{
  "n_head": 10,
  "norm_place": "pre",
  "positions": "learned",
  "qk_norm": false,
  "attn_scale": 0.125,
  "init": "uniform",
  "init_std_qkv": 0.0214,
  "init_std_o": 0.0,
  "lr_mult_o": 1.12,
  "schedule": "wsd",
  "decay_fraction": 0.666,
  "seq_len": 1024,
  "z_loss": 1e-05
}
Each number is 128 + 24 x the weight over its row's rms, rounded and kept within 0 to 255. Layers, rows and columns count from 0. The size above them is the row's rms in percent of the matrix's.

# layer 2 MLP down (transposed), 2560x640, rms 0.0475, rows 1902-1921, columns 560-639
size [ 79  87  90 100  91 121  92  90  97  97 105  92  87  90  90 104  92  95 103 110]
[[129 187 118  95 159 113 103 117 135 121 171 110 161 118 112 131 176 151 138 130 143 141 138 120  94  98 124 140 111  95 120 158 120 105 131 150 115  74 112 125 144 123 115 131 144 136 103 150 132 127 114  67 111 147 129 114 137 150  86 170 150 123 140 147 113 176 126 110 155 100 137 110 100  99 143 151 117 120 124 151]
 [125 135 126 120 164 105 137 103 118 144 157 148 149 143 120 165 183 138 111  98 104 155 155 116 122 128 128 115 145  98 135 141 101 104 134 125 145 119 128 107 121  80 121 135  94 121  78 124 137 135 110 126 162 145  72 149 145 133 128 172 154 117 116 161  89  47 108 148 158 126 121 124 111 135 110 131  96  80 124 139]
 [129 116 122 113 152 140 153 119 140 170 136  89 173 128 117 112 147 154  96 114 180 103 126 100 143 110 126 137 119 130 158 147 138 123 124 169 115 127 138 154 128 155 112 107 116 113 149 151 147 121  98 137 112 107 118 127 122 151 122 169 151  83 124 105  96 110 110 149 153 159 144 171 124 123 178  98 159 125 141 100]
 [149 156 127 177 127 147 169 120 119 141 118 137 148 130 149  91 108 105 134 113  82 131 130 154  99 139  95 126 121 126 139 134 106 138 129 120 131 122 134 117 156 119 150 147 105 156  94 113 138 162  80 123 133 162 134 109 104 135 101 163 137 162 114 149 142 136 123 104 131 138 112 110 106 197 109 115  99  92 143 112]
 [146  92 100 122 119 161 128 135 109 122 129  91 119  96 132 153 140 114 109  97 158 147 167 105 138 100 119 153 117  84 148 106 137 138 102 174 133 141 142 129 143 122 146 141 131 110 123 139 115 136 123 154 105 150 164 131 134 100 111 126 150 125 153 156 136 169  61 129 185 118 100 133  92 146 104 162 105 137 147 170]
 [132 134 100 135 106 132 103 136 106 104  79 157 117 108 140 130 117 108 147 116 108 115 120  90 170 133  79  64 112 113 152 128 153 139 130 153 131 163 137 101 120  98 156 101 181 145 104 117 112 137  78 157 123  98 123 147 187 141 128 138 131 132 122 156 151 137  88  88 104 156 138 111 145 137 133 107 119 111 133 116]
 [142 138 126 135 110 175 102 141 143 112 148 159 123 143  93 111 155 132 158 149 162 156 131 126 110 132 137 152 153 119 121  91 142 126 138 126  71 123 124 169 129 139 107 132 110 112  98 152 135 116 126 148 125 105 150 134 121 105 109 133 135 136 168 130 105 108 112 163 130 119  94 109  92 118 150 145 145 122 156 141]
 [147 147 137 103 103 108 142 143 186 127  80 109 137 108 121 149  86 113 168 128 149 157 121 105  95 128 171  79 118 131 142 116 109 153 118  94 147 122 137 167 130 158 108 124 132 125 159 158 146 109 148 101  95 122  91 161 125 133 107 155  84 112  91 100 171 142 115 146 144 161 113 152 119 118 140 103 116 143 144 145]
 [144 112 149 143  87  91  90 107 158 144 122 146 156 161 142 171 133  97 129 122 122 118  92 111  91 150 129 135 132 132 141  93 135 126 125 132 163 159 165 118 151 110 118 122 154 101  79 136 109 118 147 106 110 122 131  88 142 109  88 160 119 146 103 134 126 151 137  90  92 128 140  64 146  98 143 135 133 124 140 130]
 [185 148 142 137 112 150 107 110 151 149 131  96 140 148 106 148  84 129 134 121  92 125 141  95 160 138 126 144 127 153 131 110 186 127 180 158 104  73 110 109 185 129 140 129 120 160 146 107 174 111 149 156  92 110 125 173 128 119 165 147 115 116 142 122 121 124 146 158 135  63 117 121 138 132 158 159 137 133 107 135]
 [123  59  95 155 166 155 149 174 132  79 155 114 137 109 118 149 142 105 134 134 122  59  54 108 142 143 145 128 143 164  87 138 110 162 106 128 154 145 140 108 134 128 145 109 106 128 112  65 152 126 134 161 135 122 158 167 142 147 161 105 138 102 158 167 121  83 129  92 168 138 148 145 133 144 133 135  78  87 106 159]
 [143 166 138 142 161 151  90 148  95 142 142  93 142 100 112  94 100 162 182 108 104 163 141 169 115 114 145 113 118 115 113 148 111 143 138 125 169 116 161 116 100 155 134 148 101 118 125 137 154  82 139 138 154 135 139 174 166 106 111 134 142 124 126 115 130 128 156  83 125  91 146 123 136 134 113 121 191 118 158 133]
 [ 76 116 178 135 150 145 150 128 128 203  98 148 142 117 132 133 112 130 137 183 120 136 147 131  94 179 132 156 126  91 131 139 122 114 162  97 159 138 138 160 157 124 128 106 110 135 122 155 119 104 144 110 178 133 138 188  94 154 107 170 141 125 113 123 130 137 126 149 166 108 112 144 155 119 131 143 148  81 130 127]
 [107 176 131 128 143 135 120 113 122 104  98 115 153 153 164 144 141 114 141 129 151 152 139 110 112 112 125 109 167 151 140 131 137 152 126 121 118 158 115 124 150  91 123 124 204 101 114 143 135 107 123 141 153 165 121 114 121  98 134 129 120 129 186 112 132 136  95 103 110 148 146 156 140 152 167 140 168 128 103 156]
 [134 124 127  97 153 142 138 147 110  96 154 157  90 128 175 130  90 152 102 139 118 133 140 129 114 141  73 109 133 147 141 167 144 130 143 144 157  99 140 111 129 152 117 146 135 152  94  90 156 116 124 102 129 146  86  98  95 133 152 136 139 115 106 125 130 162 142 130 167 103 107 107 102 169 145 120 141 110 115  99]
 [160 125 157 141 138 103 132 137 116 145  98 109 160 108 119 122 149 135 124 103 137  76  97  98 110 132 121 150 127 171 105 139 116 103 111  85 101 163 151 167 128 145 103 153  90  83 145 147 153  80 100 109 148  79 119 122 137 117 105 109 132 151  44 104 145 142 153 113 167  84 167 132 155 121 106 114 106  97 109 126]
 [149  98 100 139 176 138 142 109  76 154 128 172 165 141 149 133 165 101 166  80  79 134  93 116 119 129  82 150 129 123 142 111 136 101 141 137 131 154 126 125 160 137  96 109 120 135 114 117 131 156 165 147  97 135 140 142 115 106 119 119  91 120 121 126  92 175 147 165 154 163 140 104 111 113 156 133 172  99 153 124]
 [156 129 170 125 138 127 170 116 109 133 145 152 137 111 144 126  81 134 149 148 118 132 153  98 104 128 139 142 126 116 148 162  93 145 106 152 184 109 125  80 139 115 110 148 119 156  78 124 122 143 159 107 103 142 169 146 156 134 124 126 188  72 109 139 103 118 130 116 117 122 127 112 114 120 113 126 121 163 139 156]
 [132  79  95  98 139  77 158 112 117 134 142 131 134 103 124 135 126 126 119 127 107 125 189 133 121 148 145 150 101 147 132 118 108 136 113 151 143 109 148  98 123 109 173 116 131 144 126 118 109 142 185 136  76  87 101 140 147 101 140 148 130  98 127 110 171 122 167 121  95 143 134 114 131 103 116 117 142  74 167 127]
 [145 120 130  77 123 141 118 169  88 129 123 136 109 103 133 145  98 123 156 110 140 142 127 139 143 146 158 103 114 116 118 131 115  87 109 146  94 183 146 162 112 111 113 145 130  90 114 120 116  80 116 119 101 144 106 133 132 111 144 149  72 149 161 132 114 104 148 159 124 128 137 119 108 114 150 103 122 117 174 138]]
# layer 2 MLP up, 2560x640, rms 0.0974, rows 1903-1922, columns 560-639
size [ 89  90 100  86 118  85  88  99 100  99  89  81  90  89 114  89  96 102 103 100]
[[141  92 135 128  92 162 141 135 125 124 117 154 116 128 140  97 146  82 120 105 147 118 114 113 159 120 116 110  91 103 140 150 109 127 188 129 160 131 125 111  97 135 140 113 138 163 110 106 139 142 168 133 198  93 110 115 122 147 131 135 159 106 124 102 149  91 165  95 161 119 130 110 153 116 120 120 156 139  99 116]
 [140  88 140 129 102 119 133  85 137 129 179  84 132 124 123  92 116 130 127 131 125 145 172  91 163 125 136 122 121 108 141 141 104 104 154 139 149 120 140  98  97 124 104 155 105 169 119 143 109 117 110  90 109 101 124 123 173 138 132  83 164 163 123 118 131 135 146  81 114 120 115 108 126 141 138 147 143 141 152 139]
 [126 202 184 122 142 140 129 150 134 171 127 129 142  88 140 132 160 141 107  91 112 149 154 152 131 146  99 161 101 169 114 125 153 144 129 107 119 170 146 122 161 173 119 151 129 126 100 135 164 128 104 124 131 135 118 136 127 126 112  94 126 120 117 126 127 168 132 109 101 115 157 120 150  87 155 143 141 103 135 133]
 [114 139 122  84 141 122  99 116 140 139 162 153 134 117  96 129 113 125  82  80 124 110 136 189 101 123 136 156 140 152 166 156 128 124 143 108 149 118  57  99 150 127 140  87  89 155 184 111 128 129 157 130 103  97 131 154 136 101 141 130 111 175 148 142 116 133 111 150 110 133 101 162 115 125 128 150 162 137 113 107]
 [138 122 116 155 125 144  85 119 166 112 166 153 104 118 109 167 126 105 116 138  90 142 159  93 149 175 114 136 106 131 127 112 137 155 126 127 123 126 143 166 134 153 102  62 119 135  97 130 141 150 122  77 126 140 149 134 132 125  94 122 119 131 123 116 147  91 156  69 104 138 138 121 143 142 102 113 164 160 137 128]
 [ 85 109 153 111 145 116 138  90 121  98 143 145 131 103 147 158 172 113 138 125 102 185 128 103  92 154 117 144 150 132 115 119 121 122 157 106 117 124 166 141  94 133 157 149  76 147 138 128 112  91  99 110 118 134  99 100 127 117  71 117 141 121 160  83 149 163 148 176 175 110  98  97 131 151 123 126  82  92 123  85]
 [129 128 141  84 146 141  97 146 159 158 113 155 115  88 151 101  92  88 138 105 142 127 105 117 112 133 126 108 115 133 149 144 154 128 158 146  97 133 105  94 151 110 117  96 200  85 127 158 149 121 112 130 137 132 106  86 103 101 166 123  84 100  94 124 132 123 141 127 131 125 119 133 170 135 116 171 141 136 116 117]
 [ 96  93 157 142 137 128 119 156 127 107 148 112 138 107 107 108  92 140 120 136 138 104 149 129 121 131 131  99 166 200 138 120 134 147 162 118 124 138 130 136  92 133 121 126 150 138 145 173 143  87 134 153 152 120 179 176 129 120 125  96 121  95 110 143 107 125  99 124 140 148 111 121 118 138 121 103 105 171 116 159]
 [145  82 146 140 134 135 108 174 134 113 158 106 173 130 146 127 137 110 104 110 139 116  76 139 142 111 129 150 149 112 154  82 137 125 152 105 165 113 183  80  89  91 118 154 113 125 175 146 162 150 141 145 132 103 126 167 146 124 142 114 127 168 137 130 119 134 116 102 111 146 130 117 105 118 125 208 144 137 163 126]
 [ 81 118 118 117 116 139 150 115 147 157 159 138  92 124 114 126 139  88 116  95 134  96 125 120 111 142  69 109 123 117 123 139 120 122 137  95 105 135 140 132  82 132 120 139 155 134 109 158 126 114 104 144 161 129 135  90 142 127 108 113 147 114 139 173 129 121 116 116  93 119 151 141 157 132  95 140 137 134 142 103]
 [135 121 137 132 127 115 161 102 114 117 118 133 101  89 154 118 103 126 124 121 109 125 123 125  78  83 132 115 175 106 188 116 140 130 148  82 153 141 156 122 158 121  97 133 171 115 126 116  93 138 104 137 114 134 129 118 139 133 164 138  94 122 114 175 119 143 151 103  94 110 141 148 192 135 170 114 106 110  96 135]
 [147 114 178 129 116 117 132 117 136 150 117 126  85  97 153 104 116 158  93 164 162 111 172 119 132 111 129 160 129 124 126 174 106 130 105 139 128 139 122  94 142 115 107  96 150 140 141 111 113 159 123 115 138 116 143 123 110 123 141 107 135  91 173 123  90 168 135  98 162 140 135 153 130 100 116 157 144  97 141 114]
 [156 108 120 126 146 168 135 120 158  79 118  68 145 126 145 110 131 130 101 119 158 140 124 108  92  76 171 151 150 127 117 119 119  99 127 100 128 120 105 107 127 136 130 109 142 145 102  96 116 121 158 124 136 108 142 118  98 119 147 141  88 123 159  91 120 164 159 130 138 185 146 121 150 112 152 125 103 147 137 146]
 [106 161 118 135 120 154 122 118  89 111 121 113  97 137 120 133 112 146 129  82 147  96 110 114 118 153 102 157 127 115 145 117 136  88 138  77 170 124 105 100 128 116 103 130 135 101 114 161 125 167 119 122 146 116 130 110 142 111 138 173 127 137 133 137  94 140  98 139 129 110 103 138 137  84 129 145 130 129  59 166]
 [120 126 127 140 127 160 131  98 129 114 111  98 128 170 152  93  80 131 141 130 101 141 130 132 155 127 138 143 148  73 133  82 121 150 149 114  80 141 131 102 109  87 115 103 118 134 124 136 112 122 143 111 117 163 148 129 136 163 109 131 180 127 158 107 146 171 158  94 153 125 133 154  70 163 183 142 142 108 190 136]
 [141 174 154 119 118 136 147  88 101 111 125 115 102 153 147 112 185 152 135 116 140 158 160 135 105 149 129 135 118 141 113 154 122  86 102 146  90 144 153 132 136 115 130 106 167 163 115  48  99  92 137 126 177 134 123 100 106 134 134 119 111 114  91 134 152 151 169 131 159 172 187  77 123  99 104 107 141  69 149 113]
 [129 132 136 100 109 131  98 118  92  99 151 118  95 205 110 131 100 136 149 163 100 146  93 140 131 140 178 114  99 140 131 148 130 156 168 142 121 145  80 123 121 131 106 166 157 168 155 101 117  92 168 122 110 122 117 142 101 148 136 153 134 120 121 135 167 128 120 143 151 102 157 160 154  93 109 108 126 100 145 130]
 [105  98 158 106  98 115 146 118 184 133 141 127 136 114 123 127 140  99 107 144 129 118 130 159 107 115 136 123 111  99 157 129 151 133 106 154 149 162 106 133  97 103 121 124 144 123 112 113 146 134 149 122 120 149 127 128 153 128 155 170 121 128 116 181 130 162  99  97 116  93 156 110 113 118 163 117 102 113 159 135]
 [113 145 115 131  80 125 130 115 100 111 113 131 146 131 134 128 116 101 124 104  84 101 141 166 119 112 153 189 109 184 127 104 140 114 135 155 141 119 120  92  94 128 107 154 119 172 145 129 108 180 159 125 115 183 149 170  95 129 144 121 140 115 178 171  93 137 123 105 133 121 155 152 128  94 115 111  90 166 103 115]
 [169 109 138 159 156 155 126 112 140 103 137 130 123 121  98 126 111 112 147 115 118 140 167 158 168 119 114  91 133 131 125 123 120 128 155 129 128 158 120 118 104 108 153 116 133  98 116 131 123 124 165  91 102 163 177 129 126 136 129 120 133 128 130  93 134 154 154  97 141 129 113  90 148 152  89 117 116 104 139 132]]